From a checkpoint of a small transformer trained on Wikipedia: vocabulary 30509.
Each number is 128 + 32 x the weight over the matrix's rms, rounded and kept within 0 to 255. Layers, rows and columns count from 0. Numbers have three digits each.

# layer 2 MLP down (transposed), 1536x384, rms 0.0264, rows 1504-1535, columns 128-255
061133125146039143163124055187123116105111120212100217076130137118144160141119140120061089193156179113137065155131086121129101133129124102128236068065119074185130058109123201152093148104108078116185102127103059113166129138121121196129165120109083134128130037123129107179171072137094158130115147122164163136124194092197136111178124140106177123090114144121026134114168092110203203090171
149149139106238158056147072096186144120113092165163086148077108147105092110113133135144044138179105096184123050168168144251105102164106082120179148116104160136175121154197190146130164140105145077126000160178146065169159168115120122207149097114149118083092142071114110073145101115145087097087101157131083068104124069130184155122164112138132207076137141038153147064152151089113212096157
059093123179090159153109162153125097054203114102180162178135179156202142078154046117162176189178107094153103131155174075240152120063106175127137157127127115125145175168121101112145118150113127163099101058129156130169109128108188132100151146106153176101065053175133143138109128110120127116152123156098121197152108180120179159108090107124123135127160081107095112125137092113163150133175
131084122188115178114150106171171085154152116092085140169118089112086150088157157164158110142081104150120153185132126115147028150182078130118150179137139078123079060104131075098036118117172183126106079156185066140139121094080087139117129160125118146102131090195206148169116139135221180147113138175141163088123116055108167084098160164132118185119115136161163175176145105155136103115221
153070149089150136169129125121120090163102136113110077082140134160156165116101094165132086107097086114148131088128161181111152178142127107150118084142159102144120155130166195184129161144150122136169097137154128128142099160114120166102114114136085117081115168069134094079147162109156123106133138212124097107132135029098019131110159123123135073092138182114184113081149100120139169066173
105164198120082119139148125141122108126074153118097125128124128171100118139111160125144097122104135103155146148118143141210072154199108156125104113131081123133104134136117126124106128134164114114109107106152105163129146140097097098157163117104177125169131129168125099132122106063120152147158142138133140147101065109159096142116099171115143171110101154095119168134132150172139102149138
114111141158124155187117148134141107109102130152137150117113099116148122162129170134097109090139097133133146150139137149130147126182142114124137082134134139120084106113140149211149139134093105138119106104114114150113154163118160105130136118062118140100137138145154104128117125113151139106116138134087126149160135095135139150138120103147141107132146148120110147092131162147126110097156
119147128153107146158136126111126089113131160137125130133130133126121111159105127127132107115153128124139120125134163142117118132100107102134120141145127168149097145148140123148118125122119146113131108152113147165131133144110143138153101118120164116148125116161132130134117096102144156127145093137127117113111117147149126129143099137121146109120120172132103128127126155131099100146123
150083134140105133129108139091125156111106168182151061174079144154191129115185142139131131142145159158091160148125106130189186123125091091083198145101099111124117146110101120157098130105131131186141094106152117133144147143198176090114152097077118159105131137096069119086080170141165144093105127093076161148121072117066158141118150132178123096078123098127092141148115186108135116101123
154125098169128239182106100039126125114160199153078133197082141080164124123144171140224195028127197160156078188191118156078055000066081255123102255184049147146149164122167172229112147108137135092166149119119210138202069000133121170096146184255109013133000038144141069050146118070166046134156132129150101015172144198119155255076173184107107007092149154083147071095101117170065126104056
150118131157182160117134074130076168094125090114104159150190111165172118128139092143159172167172178143116122085152113127123142108103141131139098148138148091153165140159138121152092155105111121120160118141074193161071089108108141124171156060174149137152112115084109137097108135155168079098118108130162138135172131122116122109105115171103095112158138128173082129084078129104099091115187
117137155142141201125093113120094038111079086133126144152148162118047131115074168078106121058039100135140169167167140145178070115186076146128114134170132124119089153044164216129120126168147171173122100182201129134135174149098117072137138109091226155123095128141213174091078127073174120140141119115140130122125113032118111205176078126103144150124049145100227147108099151107140109112138
157114143128096083055090239093161131220163156130157185206106083134087137183140119190248094140095040101141116026201123164254196077102107152114173136100149253098089165066045128076151051092196221096124094192058078103202054185124167042180179113124125125141079129060146154181112218140045179153103130128174156130165068148084111133064075070136091216195147094215165050136062178070130189087084
131138089136120168117105139130163148118115171122091137149137140141133161180133187123129137082166124138103103110146127147193143128145163163140124136113098152139112136112160135130088119149173137102148115124134105135129138158116134112120140148109140139113081124169161139146142114105134111083108144104125136135129101112120165146123114098173153160140122129112071129108092136116134146119135
106165160100108132099204102143150087075153074151078137201131150124108032135119108078118192130182027111097137091122073123171123118111114146117162137159198200099131116134112080146164155187140176102150163149147049089115090110157144102166129087174175147173066158132104070092147148132086153123147120104144139124125128129144125202120170170099063213214125154214136107094156168100137145122065
120136155149090139104132089141129159099122123128122123157076143134104126120092125120130096107131127138144151134140130148191076171168112151167151101126148135129101142126114130118105131129191136119119126139139157126133140119083118111114129142125162107135152117123149166117146098103168143125145130112128081137103062128136106175141116148130190139108109169119140146124138134159153106132159
155036089129204142177195107173143127153145144163134092113168069131128141129099137132112112112135092126167142150082141138128090086058158112094218147140179028213072085129124100107172105076167255167083168065169084107169211164098129143133067109117149138122141174136165198153134134052144207100154141098199118151077141112213089080145119138112121161091122078088130068097119140078119225163170
168111090084108105133161132134131084161180114103079145147176152150106170131107115144060151098050114112166140130148137101135102106094176139129133145143081112113126173128047092142168156155148131088128141083145109111134123123116127124108159086102126146117098144118134093090129149124100140151137138159109140132116136155162095136154155082146133146144131116138153130117120136083123135165126
110100080129144131150114106180150063056119060117137193168137151136119161093099198191187168169129174157096069169155030117246028122126095155150152093151067077154137152214085104119080187122184136097123164201103134055126178041115104019075131125178094196098221132174153120104078089077101158134098134190123058129119179193129160068090177219127197119161128204210157172121122119130111167087090
097142184137084147117138119139142123107133129119162138185096107149132139112102160165109078134148130114164160137152145162164109118185165172126105109120119123119074122118150153166102142138136122141086113127160110128126097141116090107075122125113169156154103145144120099102128098052109152106111112128125135128112087135167114161115112153106096154136128139071130125116128137164110145118137
113132089156080112111052173096087089145136107144166228160149113112146136139178153154091081085000147142212137175165100148144089163119076117167036074111154144097156140165142176110162139154149124176136119113078239128116125115050117134053157089052209155152157131067139158045117129112103108132116106100112111146123137104160078110078138130106130196105111160082176249085061143147150155070138
111125136099155118108130154083168039202167195255080134081125068137096173110107090141109150094037198104107118129122105189203174146098054140123144089123056037241216168108207126204107019163145024106069082159078055076152056118135082033108065114109142193123140041197149060116186133043132106211066176167162174161126156220149198015197138135116170000155217073083213137091176162132152161141112
085217209118049162203129126144141139110129087161148181154099097105100142117090174114119105116079092106192182158169118048251057126166145132161121102134143111102120103160156203097140159153147109119103057087106116156166114120087153100129137105080159115148159110174179113145120134084103175165193167201149134112122112070142134122164113154117119154167123126086125194113138150112132193102196
127117087071140134123143166172105175141145129166125175165104105125158158081128085130148143123153109100114138119147088150078149128144096061129180160181111099183156045119138144160119031123136127122106147180118122106132163092082134099110144142151091110126115074129161109141128118107148155149098147123168125086137135117121133113143097177086145097116212103072181111142143171123095138124131
169084167133147123179072090068105141099078154123106208143114114107147115158138097143119138112190255087114061119105091119176145163115163164198101070150203105159158107110189093191099139095156176100162112162170158085108068025117153138113179135155114120116134126129192087105114155131159110122152071192170123162175087137157096107181189131170157039126104114100175106136094141074148104157136
127163148135053118140148116124155096101142132084087140146092132146129144105107145132113136114130124095163139113125133144204089157142119185136099153112148134119078129096134150128138137144151118125109110154180121147109104112101113096092170135114173152161171150161122164140149110104101120110138117087153138122118131112156119129151113139148130163138078128098120176116135144166111114100162
143135183127048122132136097173150143085086143097128157115149108153125077145110105153099128099137152122163168147139143114232135185190107153178095091119090109130102101136138135112049163153129138137079104108148155133109137123066123084143130081103184150127129126161169125101088103075148140106124099111160159135099069135137140159133100160149171131095050146078111157133137126121139051147141
102091188175062137175148073136236134107110118121192140199101122106125165171080116123120145111127150121164170169140153135220075120206074163140055147165109120144132062044164152117177138099120129183107082111195161144099191131088141080120121102088169150146115148192134063094178129101164195117131141141177120156115086131153141144138191137127128087098113184101133135128133167104139117132154
184135071117197159099098132039119127114139109146143098130136127115116128108153140098090127137131129154137101088144135128217103079119139136098137084138147117175080205130183119099119130091158089128080080115123146165143144111148112122148087106119132108136098132134162122097135143198159103170113158123147137136130095140121089146115115138147131148135115097114166073149132145099100112144063
150119160140058139107124089156153108073101150106109097139114073156120128123146122169129124121098114088130201130154078135210098124157123168141156179121112092141112095126128111065107129150154118139135104124198099116104146095148132110110162116101123154135167157138147126151124151163123121145088159137118171144094124118118116128129119121120167132121126137148130172158145140155171121098084
097079151130102162103116117124164111123136134116125158106147112100106134105091140112123095096129193084104108130111140157214119173108115121143104090160105081104161136132139126160122127153122133093122158107117138130115128139148134142103135109110155138127172122104129150122137128148152155127123133136110136141127118169178157140090134101107104071131124137165132142116130124162106176124120
141090152116150181141138152197105135100098148173131142160042141099116135154071166139124131120077125104159174160137136148183112069130048107137098090135103084159160170120151132178107097171138123123182124127091230101118192070137146081133111014137113139146063064110163084157179124103071133124125162069099126187125080118161151172194150086086116073181150106162118129093155088104144138167140
# layer 2 MLP up, 1536x384, rms 0.0507, rows 1505-1535, columns 128-255
111092185109126125112185160095127116077090072072181176176170102098121094114142111109143122171111121112177102135109123078184085108137039076131183073162147184107168101103087145171102122132123134125092149095145227107022170100095127131101138119119151132089137104122182064179050146126174119115168130155118121094152160074139145095194114130168107114138111172137125153157176135103147086099135
071113172083084100098086110113132134080105086146173146133120151157099172065077092110172143113159128140161131160140142091114107067102140069171111134114073119097168186124111152149112084155130114139041136151123139072173118084118097097093133150104118138080178091111103217127066142120085106114126083140147147147243154122151125119127170170125153224134163152143133137138121155133168125136185
116091139141090079105128059130147160145048139112128159202110122135080118116074125111121136152104159125129179151118102084163121141168130138158126179114085131112165099105087141059123158110106132138150099050157097124071163090106097125102163134121091128109146103108209103089117112136184124101144151121158111162134146102140194135076133179154143137102083187122102174234162134177144107110105
163122155133149110132103129166108165100077065167183134164138112151080119151120118088145140150077091073138183121145129068166122145134069136148160144132131125099135137129125139100127104136143150137108149057133198105112142096115181113110142128115143136085104095181157123113129166120160152100182110162144211146147145125053144103117110110125138123125156122098099133107112161148123045185123
108091143183067100123086148146172181144125130107136128177082097160124124134100123092117173117086135126154140150135131097176122142095113161149099176140085134101131107130142147116093116158131091123138090091156161137118138123105108086115182084062185103148122111159149116117078105102129133130138134125127132120112141083156176175153135166156157142134132122083103163138173163141133116093142
099136148174079091106048098186156145128091162138083131104099138145114098122080082118143079183071143116119154145081080114183093156136158170148157172095118135116105124094114149099105115127120117135074098054149115118096124085105100108111170128084164085105176094143172169109053089068141094112125187108126133133083099103176171168147112150159138136072133124108143195179166148150159057084145
111106147103104073100130080122139110170103127086066098093109112127103081121068052107150120113091124106110186153135121098166089170151149179157138165155139124127156139109138131119073150154146090093128141057164169135073119125066131118152115069040163168162156128187181159158126158100121135126163134135138162110156145076139137164148113170121152101079135130080125130179157148137130023109215
122068114143097133123113095080139129071092168127102158139077120159174098135070109119103123150062133096129082153081118125140114092156133111157112102167136103112149098118143069125100094116100146149151195106129152093144117058178151140140189102127135093108137101155117133124096147026115126103152118134140145126131082125152174132158096138106174133110091166125140131096110124165147121109187
125125114165149127195114214191075073124127132180026111112171086178132114134071069130125068130057115150151177121197180098152093186190147097133198066159060150083157022052119131121067125075111065176106117108147088130133142078134119095132175087152061088107151064171158145088040133119183073101174152171140142161039130132168099079131076172106162084139071126069094179113132195152156114133109
119106080096130113119063088178122156107122085125074113116105077155149109178111128151182140158138116079108206094168114098135122132209152179153139201086088075180138117129109176108122132130132114148143133077117159074126123112165117105128132102172166140130114164125150130110128107128082095110094071106137118129124106135069145159139170141112028162085107195121111085115134127152157075082173
084103189117106102146129074161126099081087134147097176082151158161125133099089129118141134128056095154114172109083107105152085168159069144125152141154122098054116148080086158116150121094112142107034121117147117154114167128140151096152164095067171094113187123168168159176098112105157072070140129127144173124116100086139156125125064178188183131107161104120125124171150141109096112135137
143107138062098080128080175103120099126121127101145102191155032141115143181146131123158170096104144113141123131153175092154080121164073172104111123092058109086123054114110192056170166104114157158094151003160106120038149160076156091114128160114128162093202131120169100031087132114199144146165123166130134163123170144087125128157174131126112153111141173144128150124126223095160066080108
089136172154096081156078078110146193141090156096102145142110089095073114129075128119136133139096132119103137143131085110154059140161095200144138150113073155073089151105135148076121154170166104132098087096181093162066125083107139084152167140039161106132140135146170151127111137089188090140130197166148192145130111087163143153146133174173177118092120126065117172178172125178150040118161
080092170095118087139106140050124134127137088123098117182142106146114112130150135104120166113144113117169115147136118094130050151107111140155088124155163100101116109142130166094133116167150193122077103140145121153061117114135142147099150147051142139047165152130135172113071120122150162110131124162196112083135145104140127156146127179134096146054186152128112174141177169158191093093106
102125130112135068153115124093131135155120125150115123128101065150074089146149095127100106114106118105093144180099129124169103125119130122148142141101148123093084140078145134065128105130084116143130093096151127159056177087107133131082112114126134126121121074120197147110131151104192107150137157116137130105140121105146123171119062158144175123080101128125141140128156114114136081126196
131118132095178111077120147147127099109182185070170109166089099164089143094121113105173100151137142130126148144047079134124122135156121151132113093111166123071131060153134109093070150127076180097179141089157095088129158163150208053153163114069176081113159110149158189033130103095159138107113133208112206184114124126124140121138125137206175135096202117138129140119171060145124103064110
133120133133137082148132103158154123117054149085122134150146102151087113094115122146124130136050165132121184151124106097177070161190143139139105135106107154097138104116092180094125179116129132151122114070165138118063142110097127092151153103120127127078164151151211144088101116097193095166171120180136147200130119071170138163104097156122165193132094131121098158158177114164157057107169
023085192089104092122124127065125162071147090012101134208095166117121104182104143100233182107097124136135103089163080129175095110163072143156156077187094066100155106154163147047109187139050113097123068079136123100041171115106106132158158159106183171086213153130164103090086084150164118115157115129093135084180181130178170148151095230151163120120160148132094143121187195153185056052108
090102130127067101122108088162168129076083158122164134121136121121115124152116163156108129084092160076144168137119078111152106106180123137161137149147140127132127078085098158087087141129110090097110115142197173129067092116100117094138101124118174134089136152179154181145097166128169120144132130146136135142119157065161137141127091110130163116117142135126098104115160104107148089094164
096174148104045114161134115187171132157061125133103147103162116118083080191124081100161146128123140065159187144140081105147079104183157156181126138127107167094144048122168182074131174122121092087156165072173163149140139069080105082224077189057106171086117158151137132110118115162112146091180137128184147157137138106121122230151128162111088120160093187049104121161081132121127104140145
121138127064173051160084112159102129169116130081086156132074073194129052123137176110205154123101072119151184107070102056223092118114116147142062171134125086126202059094070199082135169076109109193103114042138082107054126120105118111128212136084087111091106047139177154049066141106127061154141161193162184130082151146064161143163167182185202133096101167126150178196205107175081000148099
119147135144074111132134135124149162111105119138086092141049135136096092108159112094061153164090146074178157145078133141191124168170082145146089139149080083131099130099087151107122158188143141090091100122190121151088123128068150096146141079082159127161129110126132132119103073075144127141149152148183147149168121128137154147149068147147137169095094114138104188163153113141115084128123
107137118179128095151136118155142154114102154140104213125126116127108133143137177128099167091111193111186127125094108103118105136156093189159099094068091143090144130124098159118140189080136121111131140073113168099047173039169183148079203119121162072134101077090122113070132142089186118154136125141173148194102147123107128210144157137164094138109116176125107134124150101113234094176096
129066153135093128105163141154154130074114127082124104193079117096092085188105138081176166122126115079171115150098088120158149117117081100145187173136108106085157114094188120140117139093088070081087202106125159100135123029137148120112169132118109101096134077123210129155080142137155164111183132111111123058133172062108107132176124216080156142142093104127120133106163125132143074122167
106107132115120127168109074159136100110125134077099137121127124135090107135074097127114150119140152115129110141135123133184063169171126168153103125113100152106145121101099114075101142174126104114173091085189144159069133097118134105127142095117158081110142090174147144113051085128189105117143201151137129139106172112146168123149137159138149133142114162079158159191142132156140123121200
082125118157102124097089129166167146140112142122132122170115156142103111082101094125138128113099100118092177136085128090177116193156132129148157119150099147105084110098107085061115147154158109108096105075186180111070122083059140139137111115143195109134138108171163131110066152131161087170145142192151111110062102078162129130137111155140169140076095182063108167176155150101140065115142
118121129134103134133124147181112150174121161156185120157128133134107113092171103120072119147089108142129142135117104110172076161095152126145123098140188085126150126115167141091149132116073123178129120113096088127107132089117148086167122079088097095127168121138215131086091147087195114138163153109148152150124151109139144156163134142091074131069136092078172177191107132132130093160144
154141112191166099148123175167118132157119146139174135160103146178135093140148164129108070141121114148127159114153162094126143165079185209117187154166092108170201144128086148107084119081111110151065091087173144136133148129136133103123150140115109146128112158096128100123078144118157142127128109081192102130097109145111127095102117132149117110119080126148144091149135175141151133160115
101113139129088046152070074196117157160044150157155145166121142170057109122093138147077128161089184107138140179085093124187063184149130150153148131103099097098077109074136120060136167110158135114095141070169146085073127119091162052148144116110161146121205176156199098103092103056140129157151125156150155146091126102137153114156124170115155155067121166133126180178142158146142068082147
141078111136122125173112128154107144118094082163176083142157085129057134104104143111175150171136152108170182097175108123150144124101119172129135154074133104098108084121137157109130175141107111138159084093145103102127111157105121162195148175096142142086102134119139160167113126136131090174109157156152136200076157111124108126153135135114136131144143084094097126127122140130092139127121
145072162162131138159126087085120141161117150091151130133127125161064113071088137115107132100111174092082112127125098137098164131132123150121162156135152108127131148142073112066131144118043131145160109097160033142129147200174092162135127179058143187124155169153128139106143151171110123136121136104087084169196118048173109152125141142176151188110125174154147119130142086133117104129106